config = dict(
    hidden_size=128,
    head_dim=32,
    qk_norm=False,
    bias='none',
    tie_word_embeddings=False,
    parallel_block=False,
    init='uniform',
    init_std_qkv=0.0442,
    init_std_up=0.0442,
    init_std_down=0.0,
    learning_rate=0.00702,
    schedule='wsd',
    max_seq_len=256,
)
Each number is 500 + 40 x the weight over its row's rms, rounded and kept within 0 to 999. Layers, rows and columns count from 0. Numbers have three digits each. The size before them is the row's rms in percent of the matrix's.

# layer 13 MLP down (transposed), 320x128, rms 0.214, rows 92-128, columns 0-127
113:507511476532532499485557545521556485492493443517466511430537474457538433524478553401520458497511499517493538595489419503551512503494388461516514520398466498471453516492459496523494465492400477461499509553483494499522517435488461442587549547474501491481452471479583425463563499484458465561456481535511514547465526483479433506523506454533525516557477534527497504509482468557503429472451
110:481479455471554492489469443478507534459553474499553522457462506522555526432540448479495510535493498538546541607469538471502565538510524462473473564491487479488533503521488504514504585479509562498440536529524499482456515558485558509465449501552518435547511468406535562434516505550476519506517498588445563613472540575550496495535436523471528537552563533553525493491561536490466504520501
098:506481515504498536398504437536481491535528471460526480484566598539442519504502437449503526443494474530529497584550470538465491382527432518500496532526476465538475592479475526558448446601506505534499492489499526464561566501488560483462465505485510492462465466451476490498509530516520434515420429466525499466482456476459493616513525522472492535510484439475554455471551505490507514491516
093:388504529558524490474550461565481507526510477581554557519516489448536514555547503483456454472437469528512441532473496488464542466510447550530562489521489519458511560485492481520512540458430554533484534526522531532499575556535547532503501462456516500483525518487469508488511493495509545504502465474483432449523531453479566503494548493448500501368543581487504476510516530509558643540517
100:519536453453435455468503476427514549508562539476523532453410487517452556467546510583583522491498543544521518478477512490535530549467525481483577559518534475453442512397526467442497489475553490489526529559547528540428549480498475422532494479454519451535517523499522552485515563523546485494504501517497509534533456511428448524531442479476537458482439560594504523485464529441458456500483
096:522476485602557487494516550572462508479540489559549527479494451502479535495534511445547574466517486518474501531537522546473520494509493460448443484589509459536494516489534503571595476463523451475495479527523525478507524470503520440505494499561528462461510510441417539477406537484462509538547521491545513478562440436423542546495484541483503565465477599421511596490490455500494481504469
101:481509545476514453535475555523417452548521485521556512487486485500508468501478516503572447513514541545586523600590451516531544457454503492493396564478445531482481530444518469527478569509534459456473484501488557453452452538480460494459548532463443534525479486458448483493483547513566480456445490499484425462473478509527477452476522476484568536521508421560513431505455443430493507540493
097:499533438516455488462549543509476551488511552483478490504550477571560514487501489524477504536525504526544539491523484470537522468506501536541472469542440560549514452442488431489450512494501568515598494555461526429496495503563532480548498485494467554453506562496541510560492454528447525473497544393540429481479494538472599539478524469539515502500459473532498488530537429489407439615480
101:433507495507518474463521482529544518526512592561505477483449513567519518558577460508441598547530500469507503504502511451472527503540462538486490496493460477556444545482546497443468478540431509556512526457467509507423498433497569529486460510486518462548455462504454481472514505501420511517464426521458568519408498560453512498435491511485475551523567536442440476546508534489436598532499
091:521496479545481511563458538507533484519436516352474490536455437525430530524539511471601506535495482518495535528485546482558524560579529491508468460581510539538588458475497515534515579456478539480485416511490557451522485466463483484512465425494417517526514511469508519543501544483453482485519565488507595501531519487426462496521547520474518554527509552517548529509456470518469520468517
104:595457456463479481538462515542580503521508506497575534530465414479440461433561510548521488492512541539599532458534507503452461482454485524587547519542427446448458520498490520454513443513480532472419519530468537536476524563503544504523501479519454391435509520509495544493514489512438526497565504450486536548493551550468527520517520521479484497455522529489539522503517499516448527601458
104:461453515459526513584458491538496518520507542474502502482447485542553550614511481437447541460555567507427494483423456520473490500463501538510538500588538514423523490445501458535568509484478467532533566500500515564537529458527502559531515443527452530444541489488462542468449516518544479426413536494507518435536536512535463500576521521505515464546493414535542543526442513484507457509495
105:512511441510447504466449535506555461521550469591487488563526478539502480487426463498435538496550513462536457532487408458483473426498459449470495484553457518496487520441521514453496568526502478477530555476521492533495498616568496548485530471494514515417425496516511486451505520492469470528490514483495445537518465532428587498501555554515496547516520623478489487499571473452533504572479
102:528578534415453525534480497486549540432520494534530498478487507494483449492502496471524446497489457535521513516481448489482540508507545542535510472501448470535435584544447469504485537466554593476561532459532525527452524519457520481461469467574512547453531545438466537416504608517494530536474407539523464488557468502499544529474487530499526427594534423473470480479477507462549544453486
085:495556511512440548504462450474457473551526523518473487541558454584519472502540504454524544521582499567475455529466454551524540476572513454540446483487410462463492484528449558509463545510459595492521508499454533537476449490495485566569542478485516531450472504512381489585447488498453548468425502481496474486492482571503536515495463478567481470516506543494535509509458425540518440501509
110:522498510419495509421513526499441473514479501471528529559556545465469537505506489503446528451510514464496609440544636525480506499501528451468443479544460425517546468449502494494552491410536541489471524543454514540542450459531419525498558539492480577486523491489442502555530489437457473478457427506548511510501518455567442468460551485520503506481467495538447548527498556523543493510520
105:454548512491461498543484517506457534466550518443481488566521488501512531516466468477489477524529552536443465465469555463442550472482529554524477495529490498510603440517502425408500464504526561508527476532587517467516536467491473499508488467436450522464435568499559508493491400552593493508541477603537495498532471504513548565478426519492510534443573479563486471449520480466476472501445
095:502501561544512503502528544563502517493463499484561493499482475455525534528543471526512487544504505447429500456532489444526440518552444456439509472556533442500515550492619429521468506518469515535511564499425523497482493540445437459477552489435458525477505571591515435607502397575503460537463489519554512530515478534517459540446475532526466544480523494509440528522459534526479520480492
102:480489563544562481484473524501444537494511486504468579516532515485411462513573550502515506532495518586522462551523492445503451488497486504497541443453481486502542514483509527513473470461526475512477484514433442441556531541548512536532426481427571479608517519459557581530512473547507486571532645492488453500492527527473481481519460532469510538546459450467495426509451537514483538515459
106:462515557515460465562488490459530431557438478541447482503506542456566501474494488491501501521489453511516535496415517537525423446547507496495515486482552513455498492527486519533451458474549506448538477567442505520482448516549473544531534434561463539422460463511500473517546565499545531437484528412495509491585583517507443489417438488483532484550449532545510492581458452504569451508485
099:565497469494510474561559420517489515572489436447495499540515511520494480511464548536528574469477479466487545557523504526545504525488545430577545559496556545510469468490485525476415468487441519572442497484505465496536476477495526493472463425560422495486520531514555452488536535408494478531579501543528534454544405478509453450437513525510527528456451479524497461525569576535518514478521
090:489449536515525461508611496529469518423491413521555481493466484449494436585525559498454465477470555512519536442487484483543505530537480509480508493495527483437448539543426503516393494484489489468523571480472501485480527544508501484474556448503480492578579458481563490535411540539519498519524468552528463435519500564500478469508603588501537545490514501554532497498492447488467487521547
099:527510510512485487457473503517475515506482513557431486540537577609475531513491443502567580493400447522572563481533527442495516477510445457428451511451485468570488531515528546585504474492484513553537450517493584517503548539466530497457504466483523485540508507468543473436519526545563393458490444497467505524395476547531515481497505499530481509503465495558465498462558538477454491517522
104:490483464485513477582477476523545541501540594548487494508472527497533449422477485465412509545450539549417471428513510464498517528489541509524480495510537552510430470506541416492483453428514542445507465516583534480466517474465524466485551478454542545453504503472505557447468471441450469506558478501505501590437575433518444492488502519460515503454508486538510488428475421478502420503519
100:505510488487458521503524507472475520463510512531458480465452468474426492483481562508469501481392487469477413536375473521401509459481512517498484560502513441549472510507542508473555444475458504501548488436557490466533529494593446512531453529486484486446479432536465556382499474505489492464579492531466507509509552534477508559504511441537492558464489503465418465544454485557469536478495
110:519538485479516505488500472531533518575452413474507551504483506557516556540454523514477536412483461495522524484558521483544529443524552470542529534537463460540504465581548594505481481571534541445440521477508504444496480506504448524452499537502509532488535479467514530573526523482426485493504559486528487597556459543508518434466606540424463435487439519470445458499460549517528506549511
100:535511503491479497491442501487472452493491572543475511562558481507557475482534568529514421437534468519506488544545509499498505584505500505508517481544490493478565531443469524510488540532557507508463470459517578499440458553474513501439580485439446516556481486482488450346448480502479453520585500476453469481539531476446476439460572455476535527502523450503546488457472473453534489586516
089:522475585463479506466465501496476510580463552577490465479573525487486504511470531499528487504492435535549497454512522533495476454513483560530506541513510427516418566525471502522545465486609569474454472516455482572582439538442437498473470481503524539568511509506518532499508521498508506547479529594417462497464505514505502496508558483499512464525436516461508513505433488555631515443503
093:435479489424467498520499573493410478537520465403537470525492423514475418499424511504522502454454577521455501495505485481416527537545476548436541540551570472541529496494479446503444454450492460503436508491513495607484541459486524494495496492485514471527589527547529498483494464556507532529525423538543526546499435522502453489505487524520534582526491537452532535497512488526515456513425
095:431497502504516517482580481499451502512483491490475463464509514554472460529506482529463505541461484550509488484521536412516476496475476450523459548550494541503497522470441553429484536459460504467438491474477601557567551504441453508509456581541482560500429581551498453515552522483559483502480502534534455462569474442513518432508464485499501533562559381456487480489479540519462506423554
087:540568416438441497465514478518502504496555572542529501461485517507523524577495538448459524440529508471499444493534499480475447431461468451496477553486527511542480476551455432489509506458567483486538409446466438481503503514496488595503474489379505453481482516516483478493456475490569534516454481516569461409487440505463515494498528418532476498535525476524445552480465462553501494532428
109:505570475464465429492462509514541512472485460419514518532472499578501486488514453500564539519492483410471489550527554510554561567522462512452466482574510462518420553512540493567474443455473392448545531476506525495510473550486524452532574530484523473514573501540448515512511474528520579523480437540486472466503499496537519505574493557583555522470549532484567553540485535475516514473530
102:509541520526535413552477453485501513480502531464480494549534462490481572515542567456500471467528538507569520471487492486505539537501532488530566453442514521488445479499509449449443469515497388541458508494466460499449618463579509432474479512468504518518513501548485525443486535539448485513546539546477480529504422508460485458497470434539586542533474430406497501497558512482473594505486
092:495484513526504469574497536468541504543537485505551455558546543453512450536463512574427427441436483472521536454430483525545519531501559550438462494584450485451470485493503535484530490529512488437458558527518498491450508419528443494464461524532495495430497497500533519407470451503461486468556514579420457505503482473542554523524503461489558517522585500532540520411531470480439515486506
104:560472481506542521496597529604430436481437502440574510456471554461493488483479481483516451511516451550565472499517485460506510452474472541484476498506527507541588514450488470489529471509493479386460471563576466561559413482447446522452478505539484506487469499523523499461485501512502450524519453527507512445493496470445570474539518509502452462504459562430520434479527449491439528541463
090:526464497535500523561559476525488455483503506528515452474549409618513501501456495548462515467556537526524449471578499461447583520487523465487506506524415403570478518512559530509512557492489548575534538551520562464535452531490560474587567452482512534521521491496486473507557408506474517543509485517493543526500501484473527475535478481543530450514533566512453520512483544540568487565510
098:512477447508515457532515496543499524484458446545556516456501449525510510523484475474460499526537487466541524490543391520562480486416543526526488426565513481468528500497565495500574469484343499525544482480515434538509540492491518485471506415496459559521541526621449544470523547490505506528532557427472448480469522486507496501487478483531487503506551447451523603492501469528467475459521
# layer 13 MLP gate, 320x128, rms 0.223, rows 93-128, columns 0-127
107:522487510442494471537465489530452514585490586533504489536450564521486499489534520451512422477501483500497480504489530559479509537462520471458525512514510507441535473524451460454549476570449460491447491553490465508579514546433498514471501589599488475457395398503462539492544479508515538537564480571444488436480504533502508556565502524530496543456521466487508529399518520529547510463530
111:471482522531514520520469574492536420535540530491493535518477497546445636466517464407536429449508507563573451556461492530493456514525517480522530498461495495512492552433440498458514540535448511394499494469511527543516526577476536478531507510531552506500545470456484524540536565497550578515547467517467503525525538442498557575538539492487469453476502499535452520478555587526529520489478
096:467564476427534525403517504480535503497480517525557572535558518487479577477447466479506502550448508442541476577522418467502534495574530467482517470480540525488435492516500507543498535505539528498504495554495487515548540407504520507458524514560492525464404512518513507540486573520485546460491447532499508476549507550489478535462551535445497541576579546423526448425473478514449504567468
114:452457524562490465499577527533560509446490556565497503471536539501603523523425459459472504530539483510523474522503528488484525487564415489493439492440461497428475442546524552488405437555486516505466468494496499460527531489488498536511475486541555557502504464529490461502513428507574484438499492541533485526546529530521454570458552511594505541515548492375512441493521525487521519466503
102:549564534497542410476527491503504543506544512527553424530545512483532507501533448458489443504502540491542441506550489458440492459504441495510560454475496469419485466524482480445522488545457520433507500598480478472547494389472564567546455503565470538526428434481414557526506501486559550568530471549523491463469512497461479436495553526511549515503487475526485542450548520539515517466501
098:491510500486437536508496553497488487490547521503574555511444472447531502475538518428537473479504473543531537524496482492468494445501483521538410549449495487466497596509536530508515523541490570506529515533499502532494485440570458566510530487515427463497442453535513467473390571465601598468564478472528477518460470503502437544515398473484575485448474451481514490447499460506457502504469
099:506493421490519477481453468446458552500583471523447532536527471527500533452463497421493493490529516458437536500530463446603520483478444481500693517544520455452470456537475476532453535469550528450512484507481534512529520551477483527590462545495486475535437472482510576446503478488470513460500530490485538536528513451496493505504483487542538472461497565543477547529521458519517553511554
096:556499458451545518516440480499562521465527515522457511534539542530544541436553545510512481532549416491513473554474420465458472583504446436520463476482502602476444486512462543501471522503561495478462418503539540530495423511584455464455481517553481512423472509484444482457447539506518505513443514492550515510479441447499472567491457523447462493531521474514572443498515504480518597484499
088:547490548472411545484531490542463603489504492462487497513488457482497540487516428499517481415502554480464483583516615510501539499485495484530514514524450478486498484482488510517416566507503495455552461555519480577504516492487539514564505519478502514487528544442440514566525510554479466441495491449446570519418545498451595536449543511513526505503445530499471602510485486552555498507437
107:517482547466584469482465494419483536439537517483536450474460496525453512477460476476547480472507428540508424548482471414579489512508529534495492488563484539423485542500496505491485472478484482516499390483457478457530541466406515481446520545540485547486472563487490478457495518432515530497483505472447482458549524516503560563502509515507475431455537532501394523425409523436483531466464
100:472536541449485531543468553505512543584519505490517523443448460478483452550493446410522497481600531467440530498446525458521448508483587503523506480457496489551551499476454496437477485451534482516485501516555481496468536452445503527636553524481493486543505476467527508489577557573561521561500524448488440532562544509448463564466512475538523459493515509491521524513531414499512535535461
099:481493517544539520506419552537567438503464532569523454452462433501493517505479462528507528505499542399528480509467473493494546481545463575550482527579524426497408560489489548514525579507489461573479484470532496524535430488499606512479520531496500474547509526473504500409437433494544499495585478475503453481537504462550496477514468452545440495489530453474530569437482493507513530537516
103:519531517521458517553510505513525473494483478507517468481509486449492514451524559548528487514482591476524464499429543471413477516481500552516519550445450434520419494463429505440415546523536502498586532479502486534491515511519524425458563494518514478476502465492452549492493535523580514441360463540489547526528517533456510579561506515465502488514473492445460486450515554472434479411526
091:498573506483514527459436487521480516523470497474513504555477473527465484499504590471445512505530419491399460476523562549534617525511495522465486446434477440548465493479520500536521526476530501526462516494481520521494516470513512420573488394504420528533453513500540523471514552474529469460494525506521479458542472531518494511544490501555392539573491494504482465446510581592546465449523
107:539577568514519504500451526489470491502461555419466548507442579544492526498552532436526467448517575479464474548517472427472527494546507533476523468494505561547469521474505550520510547534538491495531471609518514497470482548502457446485484544588546447492527509470480483528478501432442467544527502492506557521490478466482452541548544471450507564514619466504577529451501484452578493506527
112:494544552518502497512509522549468572497494530461511490459469575539543505435447523479522488484522462541494461498477484521524473514471516505519594480491484531508464492477548517391515548494400551546465463520475457525551473494500449502543548462481476453504516505497563461491400452455509563489475472559453630429459522487477444501521574551578462473557497480507496557471449508509440473543507
091:478495483463533444521525449503473435451453499429449528544489495522528556516565562481559453527546418497538473548517519512519487514462500553458512489460466484487480578514472500523510439438491500541507469506510517479532506464463581544536518512555456538525458368465576522590465534471472472529473501507517512474516519507468481544538527654490506484497424528478544436499467537468516496518471
098:527449545495501462554477527556586440485496554446475581546453437529472478425551407453492432494484506510492509427505468465474504461501515473539495490526455462457493530458520495581507525520533518528460493500557472477542402504402526533482523490504540479528442449570569542442480522570523473547528515474514562525515516474498487518531508488517497424505524443484518569453506487524481490596528
094:519450463453540533452518516437536515496580507485446477528491471529564488393526505462559476502485474486467504591558488499448563495473514540557539441593444523605514584510510449479487527479507508472497415478472495517531484504502477500492466543496465562536555469521523511499505537528466480531541496536457484520500501517597478570486486459508560518420453539457489434429473467462517456519537
096:552534488595506453512496508383489437531532518457436479548534545580433476516517456540529526503561514544529506465486509529520495519551467489516526469458453584497441496484551550549445518466525544477534525452484501461581494500502513485519434425497495497486470567454471473472508531476500482570517514468515447515446406540511462481491428504592523513482469482446511519480486530441463447554446
091:518537548472564597476505499544439457471514489547457518454511483527562519515484536426465538496475531485457477487433490508529547505476610579503485530496485542424454473502508537454508567428561389511560493509554541493562564449509480478459531491524526509458485477487497479546509496507464436512590483519483486458526566461526551452491481505473449594506504522495477519506436460476528545484534
100:513567537504438513477500495548455382487483563487467489470535518507505429461558515472585453594483488524448600417485518455490502468531504528472423481512444494513555556476507519530455480530511499458477493468470557535493514470491545508509464520501459446502524548500446463436502465521496463512555516493478440505494505464464440470428506511557586545489507447465478548451472588452442495473518
106:491438522513423517515471472512475484498474504575535540496493538462454514462523533468424472420598501477503444562482558498516485508526407553487424538477427577509463500473438529500456448478465476530407485463474470458472505495561530441547431535495478503542489517437467488480445534512460507540487484485474536450590467526473439505472529539526526484485473556421496455531544519479558538501529
089:526551541526520515431497521485564533507532491503437563539467545552480487507522466440493507539588446521499479527540477525479454590536476476430503487503524512546524480499528473553474497487481497452533513488437503498530473536461523509535492421409530461557491535491499491404514447460512488434534409496570526432554568478547490522475545467495541476473503547454559535523509481563455412420501
109:472524475504539511484478527475410442496478480461483498429469519511512528520502492538394428461552524501519520532506483528447502526465566480483588544500478521458414493498444510571511521584534522456499465463468493460472512440524486539520453510525534458581406504514512454540471568469526445483517557515544473542463409490507480395541523481478471495511528437546535551506510515504538568445470
095:598448524473539474505506531459577505492562500482483522420482490538540514432490481499506424535518494565503543519501512430450515443483502502571450472506440452527516435496525443466537439508566387450558485457526576483472503482503522451523565513487485525494475481506496514478491448462461522484607547527455499518461557477508514507514530526529504527502577462515468572516505446509603466489523
095:469555490477492507507473536446481471465550499463512520456468529456505480517558486489499404499428403424510501584474551531474496510525393496508411512448543527562458467471456483468493476444510419459473580457492504511504519471548436515579500435526583447474472539458474535514538516537560484450481471481533501514445504489520512547527507469537446530498446534531575493519524476451506502523448
091:487547502526522553517464436467512501585553534596478481417487544541507489423525455431563499449519512477504555428513435556528483511516532478486515446508572498534514496436425503495487568499502498482578518419453456442510456523501558508495529448572430482586486505478516473592531527518460490454506511489529472493559539455532495503497533501555512558506497471534571507470499522492520445502470
089:477521572529542501413475507494521464479583580519420553524515421508499551524443466566453478461523501520491508456478444516486512466504500472541473476512531543559431566469573418575542537544516570488464447537465565493451424488488439466500507513458483593464490448444514566503482503467509503517521531456494503473452521533489522586485474541479510458505508542550480484503468450509560491483490
087:443486444493398559485532488449450466449545494402496569528482432524580540486579506451508514488453470517503537496551477506496519566486424564456480537461486503526451583507517476454580501458476476500543520533548546490460503462511477482464490522584454470483486503526512493432541436488519536446544475520523458534515528527518532555540538548407461541454469440509493491485447551521482494502503
114:495492514481499546522491419549427491517501553516408522471494463579418444500481490530436563510478493500493483413521474526540477498482471496565543543507467563467462427503497442465504496473539520517444583480420552511522482479497513441537529555484553455473538519464504600454556478529497532570468539510437477480538519452519466497531500461561530530553483547511562535411514451486531489500496
101:493485557429482609472474485462501535461524558490469467439506556507462573500471495526520447533525467494491558513467422417524462457442553515580495489604525500538495551455569487488527454480493501500492541455478504570469568513518516492517494516464447510462451491486548455476531465552537476500558520485446513454470476504580517557504516472580483552503498549522499495432545548458579474537531
094:449467497518471467517452462537542495500470562498539466482418472532490492467486505556505460598427488524507558452441473428492501480519501522521465475540477529477442506503447504531534498529551477576547451502510506459485479421520518476453428471388495522487554466563563473505504468518497463472544562511522521558471504493542519463454527445457586541423510431532517567477569448484544466472477
109:485513513515523471519516482535515561537414532504485469505480505514557500503513511575507467472496468463477412476531555497396451508516431422565533505508496489481413468510535468486464505535523573502555474577499536576472544472458543390505467505481539524484427539438527384438492501460553504530456517531498470446502505516491476524428473470478561446533526452514527525477541480478518517450479
091:501473539490465513547467567480505480522478512506504501444562555563427528481489559461492471552517503470536503551416545542512462425411512549589534572518545494546499503454551512446516542499520529458510497538495475527507584432522486495421509551402432472505515469581522562467496506491523550537431530527475518537457495461537570500536524476534513406495527486487462502499520487478480560470516
099:447483421494512483513523491506545477483513443493513542519415514487499446540518505496449487512536453467462596473501517559522541473521418491514526476500525508596495555504509564499463483513622479533510425543454518496490540526446547442579502413512461577419490466479474533460495504473504490457534481492500477514460473508501530505524531457602522512541490475424511476444478435462462518556437
# layer 13 MLP up, 320x128, rms 0.223, rows 93-128, columns 0-127
122:489452478502458537471544508542543451484503509532552490487422423497536484524461510436475549522512512486506479485531501591508516530557526408466540467522484504447552511516594488468508556494537531527549472534482556479523504582568494548528566431466483521484442400459499509479522490478461516459483474471486552485412572463432499497521458559451513562527558550484485511563473502509453484575475
102:506429599532469477530515439507516527524527472541491520581557463514519453424593465501512483471466471467530504438490515528532483491421430482515523464487551413454514430487485565535521599425487523541450487512426507476413455492518468468436544472493518508522450541483519614473498498479483517482520538469438480445519517484527494499518458548504446479464476466536446493503473510495465539533525
095:535570454551486518556419533438446501568514485508539521442463401480523491504486457597551555525481492513414577453524514503456510488533496494521479492485448526495530499500499456503508497518547511550460524418494504516452491550447497544485466526415507478465505531477458506476528432431535535475504541477550534527486506451443484562518424449489589544548441482546530494581468509517511488455525
108:518456499480524503500470516503447498552510491572473413530576438551509499451454430526524565544458475506519552542530550451471531499575507545554470409485466502567562478514495484513448503543487479504434494525498461512480508520492480618518518552490526540564502517515444503459538422543508482449497526547461511509469506507466502458476502526410494495539489487461591456426476574519549563461501
095:467498534522556551505576483496407524434466424498493500590503479518558493559494527484457523502473546505534496534417503559478501484472529441544536526476458576511451470515589549543473495481507524523472522458467540557520513481447400458517539481460510507472588516580524471484458515486491463429541538509496479504488492495514434500537561491479476504500575459496445533445469541458508570492420
096:506505460546533520470530525435537486558397538543483489557541484428453544530465516547421542469504503471470483506536493515501526483489519510502551515545522495481518513431512470489496495515493474436480512575454490436481417485482511518470466521518541556478571470567486489493588529540503481442431493532564555400559528541510546474500636525494531486547464478523482458484473551534453519446516
100:502477479495482505416528527424453576456475547550533547456493486514445487471562513571492555466461492546527523494569563496448424484504452555527504477511517542538558538487499483468454461456405557517479536515473515521562501463529573519497614545476470547468527470568539502489474496494448495553470529535564549497511445526467484495506520494399524532471499491537494500454424497441495476463550
092:446488534521480491475498493532476521510498523441488446525501456589544557481483495562496487426521510426510516509500500438467461506496439536462461534517492632572529515477509477473472488494453456501482516527518534476482528476476472406464523487516495511561506483501561517544489536568516480540481498553456531506441460461501489542566525446359559536568566520457529540483481517442529575557497
094:464455492457485498459471502467472502482472479572481478541474493472484535477418509523436465467486530533464500553480488565460506500406472526470450531497443547538545462563426522485511480525569502496515523498514459613525513467478423555532523568549416543542570566470532450558533469542549425443540465472503477534499446498524480460503534483525537461532503546570495513520535546576497497538540
105:469416496537411439555418463505504466450486506512503436417543501466521512519479509483545550510523484528454468537476501487469395455500508431496553516483533496536516506487408446507483535531489490475437529517600469529505459417468534521469491501532512439532523548506528532507482527533490515438485508563435507527447599506425512506551546562500459512540499446498502502470573455480541515554495
102:587464410463558509472456564514460494461489469520516452504521578551486455443492527547495484520485462444528495476467528507485469524384494537472507497520479497387530532509491534516473428567443492497490474521494508446553496507541480430442523452498446473482460551474479452487488487565441459460475502469460496454461451465558460386523447556471569519519490494528504502463469470474483561513510
104:425490446567470537547471460490450575542504544516548486462535469479502508511435553558541512476520467508516523470539538551559486494484491448429478473477506549491561582553481480526571546448490482466494569432431477476460501538537517544505444526514513559484450493551457460531502487482496518435510519513460453567557508459506503537576522505502547439534462462584496494490433482488479490575410
091:517469486446428488457477485444469451463455518456499503456473528520498469489536483504496502538506524546587425554505465518478455458565492533495469492482459511473504480555551483498521543577524468553460532436565458525512514449544510458480468507477463488504480451627500454445439521462491484526463456515521456509497579480510486481444418529588556527531476478519485536448530464451458471439392
089:524453513496489451520512537501508550447514500467524558472485498515526503533503415494477499518550459472537599516472499486501483442446479505590535561450473483547460584545524533511506559518593479505459493542515525458412535556409445449490501568465449494490494491560600487442479495521523484435552509459505416503520479458449495475572485526465534495505454445507496540511487476474487479468418
106:489448509472519497469495516549427525579487480469496517525433481495482503558441526521506503477491486464423504522487560391441597501509551496407494496440516493542558484580474562479522507490491491459517480484417530487471475487508439590518565467484496482570518489507481550518515485480472493491453465507531466501482545390569505498502512510492465512541391508501452522498484453582509522529574
113:520470469528455472539515498494503544483520423491531458546529485565556443534454512508567539483471515547525506436519536491521452489483579491593561550508479502514373544545501474466497467514516448582526535488507464469506468465508516478563481523420468525505512463498557505491519438568453488474530488537559471515493457495515449496522490489458570540479438544510536472454537377452528460521570
089:549501470499472423523525522522525533506487538420471514503489496546526488502557544526510497502522414477447473510563488515503482452554548491529463511539509504508465476503534429490495424396477492529396532523493505454521488479422507530564538562471497542587506469431525565501485485437524533518532480466552468554500469571464529475477465592466533448503400507456467513545472450512443489501439
100:500442433491494454525535476558531496564512479462521582524438405508489514517545423522532452474512608515489513394463453517461471553543470482438456453481552466475493544471519504444545496446544514517517471556518452505521470502489471486460487520519470480451434486558429504468465506554513528460539577496490502449484549493538458502505571455554533432500567480493556497471542450476469511535459
103:452573467481541554534511543536457499471422487463551526528408520484570493537527489499494510555536516561513548480492462518591469546495567552520525529541493535484530444477450457486476532507517489554501469542551425456435524453528472532418461500450505532466491539474525501544551544523514509572535412519494493523495545588426493515461528510585497520519523547466482499420459515474497468461546
101:475494490437501481550611564554517486502523521507500430489452463475469460460474532436414532558492487503465545472545443558499456553517510430431522509467499520434486468567447468476507471524471576499512546497518490541577515490556510475532504579556516516495449469492504466455449525517507542475488515445560479441484556450582494491498508524459538420466502508590497520547434511445507466513522
101:501550551447451514440434427486478551573504556468485557522502429538488561514525451575523511502499458497437484568586528501515524434503530539491446511475510440508498447501494474494485479489491494538473446528481483403546515463516503521487478543488492378549427524533464531507527476464466515486531508466430553558523450466486464473455429471547491521468522493449520522544477520417536552454527
100:448453421406484497478427470502472507433515543436500504496528542441478491518545500450427477521599519501561494512468477505564445522491509499568515447517554468496455479525525488530484497479506527462471516449537546478551451579470526487489459532480534467488544490453539472422471546535417463524447510570477505512484588509590575535507516503482504500523570540480505508504492447565464492449557
104:452489442453469471468531493454512522519504519401454519505450472471530501449493494459393464477469539506512515385455470514508471445500447478466552520559497499541559532452471496506542473427480479415525501518446430439573496533480522486503580497503502508510445492516546542480524470535504596470505452515451563460523502552494417454545454475503540522552502545540479436519469482505442482521465
090:482526547481538390553485461514479483469441538552535518520493527412521551491544474479471543524447513488442472524467477522449551544518473504511496538494468525555474522409421544501564522517491482522502455467571556515459572494467498460539460528505448515441457495545475411486606504552517483498566497526481508408475475505428482471497484498543480508406450477524482524522488562486462553496517
107:492462452488565536535412484576483521466476479446459438490482509478521508563536504476493430438503473540539517469523522418533536478505523493535535620488516491430482532514459460578414544503527532465529504471489518480482489486498499596504442511492482579504493477435531546550506486441442502479477585521513427486522440487478477462542456469464488451513485491531478513431531466423470554471458
098:497497575539580485544541482486525474492549441523477498512463535523500568516523487529501494469493505509522553500485620508431526525484475520504472517494560500394523471430496483520436542537481507486543512495544434486458471568500385481460482501506516459626481500493521497520509482571530546512484508512546572422567475540478509494530486557522488381521554484457549496483463513505532516472512
086:515503533493542508499574477502516409465516486510566454511542493560527455552495563544532606404571473520467509459564551512454509529528479463519534431534471522472551445455545471493519515572541476461473465496500493445509525473468549519475490552574537553525508512527461453532527491527491460496494480487505554479501523508509521503451573522548501471547527516500473483407449480517467488585625
088:512500496521520516453432529523479469496454552448409453482500511545555494504534613481435460541552505548412476478534566516453452491444464533453476548476527537466526523533518474437437509515448509522497473470495537487479512555523558527559489512525483526531430518484447494482561452538472407512453485469448466434516578540565546434521513535532547452478507523522505534419535502461533489499475
099:491445417548429501601528468540490627453483445574560477505494527488498449526501536434511515571507477449524442542521513456521553477537534492480544464454446533453496522518424557492527479470505488531428518486493536542482485498525499534437459587488509500462529529484494462506505470556470467487529482458515427489569540596540500451484511497515548528510524433470470460499496518534472432481530
089:484469443466541456446529473541506532470511472548509483460560514481505536434452505537579552490420534486483448511496541526530536466476515485541361480484516477508535461459448524487470462428449574452561508566487481551481488521455526502494511524494436517533545532462528464519502458519449466534510473552458492426521500493527485489515474415539503484473508527467507358488524517560580548510494
109:574452575527490450565522512516486466403451483600513488524528464517500521545485456480458484471557531475473518511509508472494541476457490457439497479553493581570490521484437501503434509556486502442508499466558464480426447551478503398501528498584586482530502476540512535476548539512522525471430535523499497514537524530528493524497495594477479538561472473460521454548521539478478425473447
107:563521461533477492532481477516540554511570489480572488508466484542535460555477495487468526495493550414435571479536556469546489567579468553519499533456487481401471496476525502472500523516492446439510414491489389457505493546563512535446503508423498508516511488553568542486451480499505481445523506497421547548558464482538523490446477489542567477543506515483526473513569557465549512476548
096:572468590517568497524533525511470582505543511490490561480523513496514447510499441539460460467548592476446500464502547583553524474513584396551514543470462504481507442461467396541462534506517479489485479473479485532487501435472554533543495482518490588520454523482495566535467497454500547550458489553537516518511502453490508467519462489518431471502450605495536497488521542532525547521469
099:547480503536494473480552520524510502533464541462493443478595567447572476470464496481469486476502455388523554502473514538539489511477486478473518534493473493532550499489536439536521514467463460445466489489426619502504547482583483542546510567510508470550509459554548548552514563511495445496490514468556423529495510406518451529434507602541432485518530506492483467475534497487482470531456
089:539546501482536432433464482455526580541434467569475440572494517547596452514511545488490556493529525529497484514518451492507468476540451476473510438507498486462528557546491523535558498499498517463521496485550563523527446519543489491525456473534522464386503494472459482500547446488491487571507529507491517450514555569503497542462518515591365539535470510534500522479467482563547437462485
094:605484444536465512454550441528504512457521446496537430501464518520523454564567483489478527498524525513460424471470472480542469525462438525522532576475518527517492486545476502528564571461509554506448487554517541436484456572502532575509526593514549546439509502494460563444463499539505479608429530487473464491512480462501520531573456541519466556473500466537473466536456460508490483477525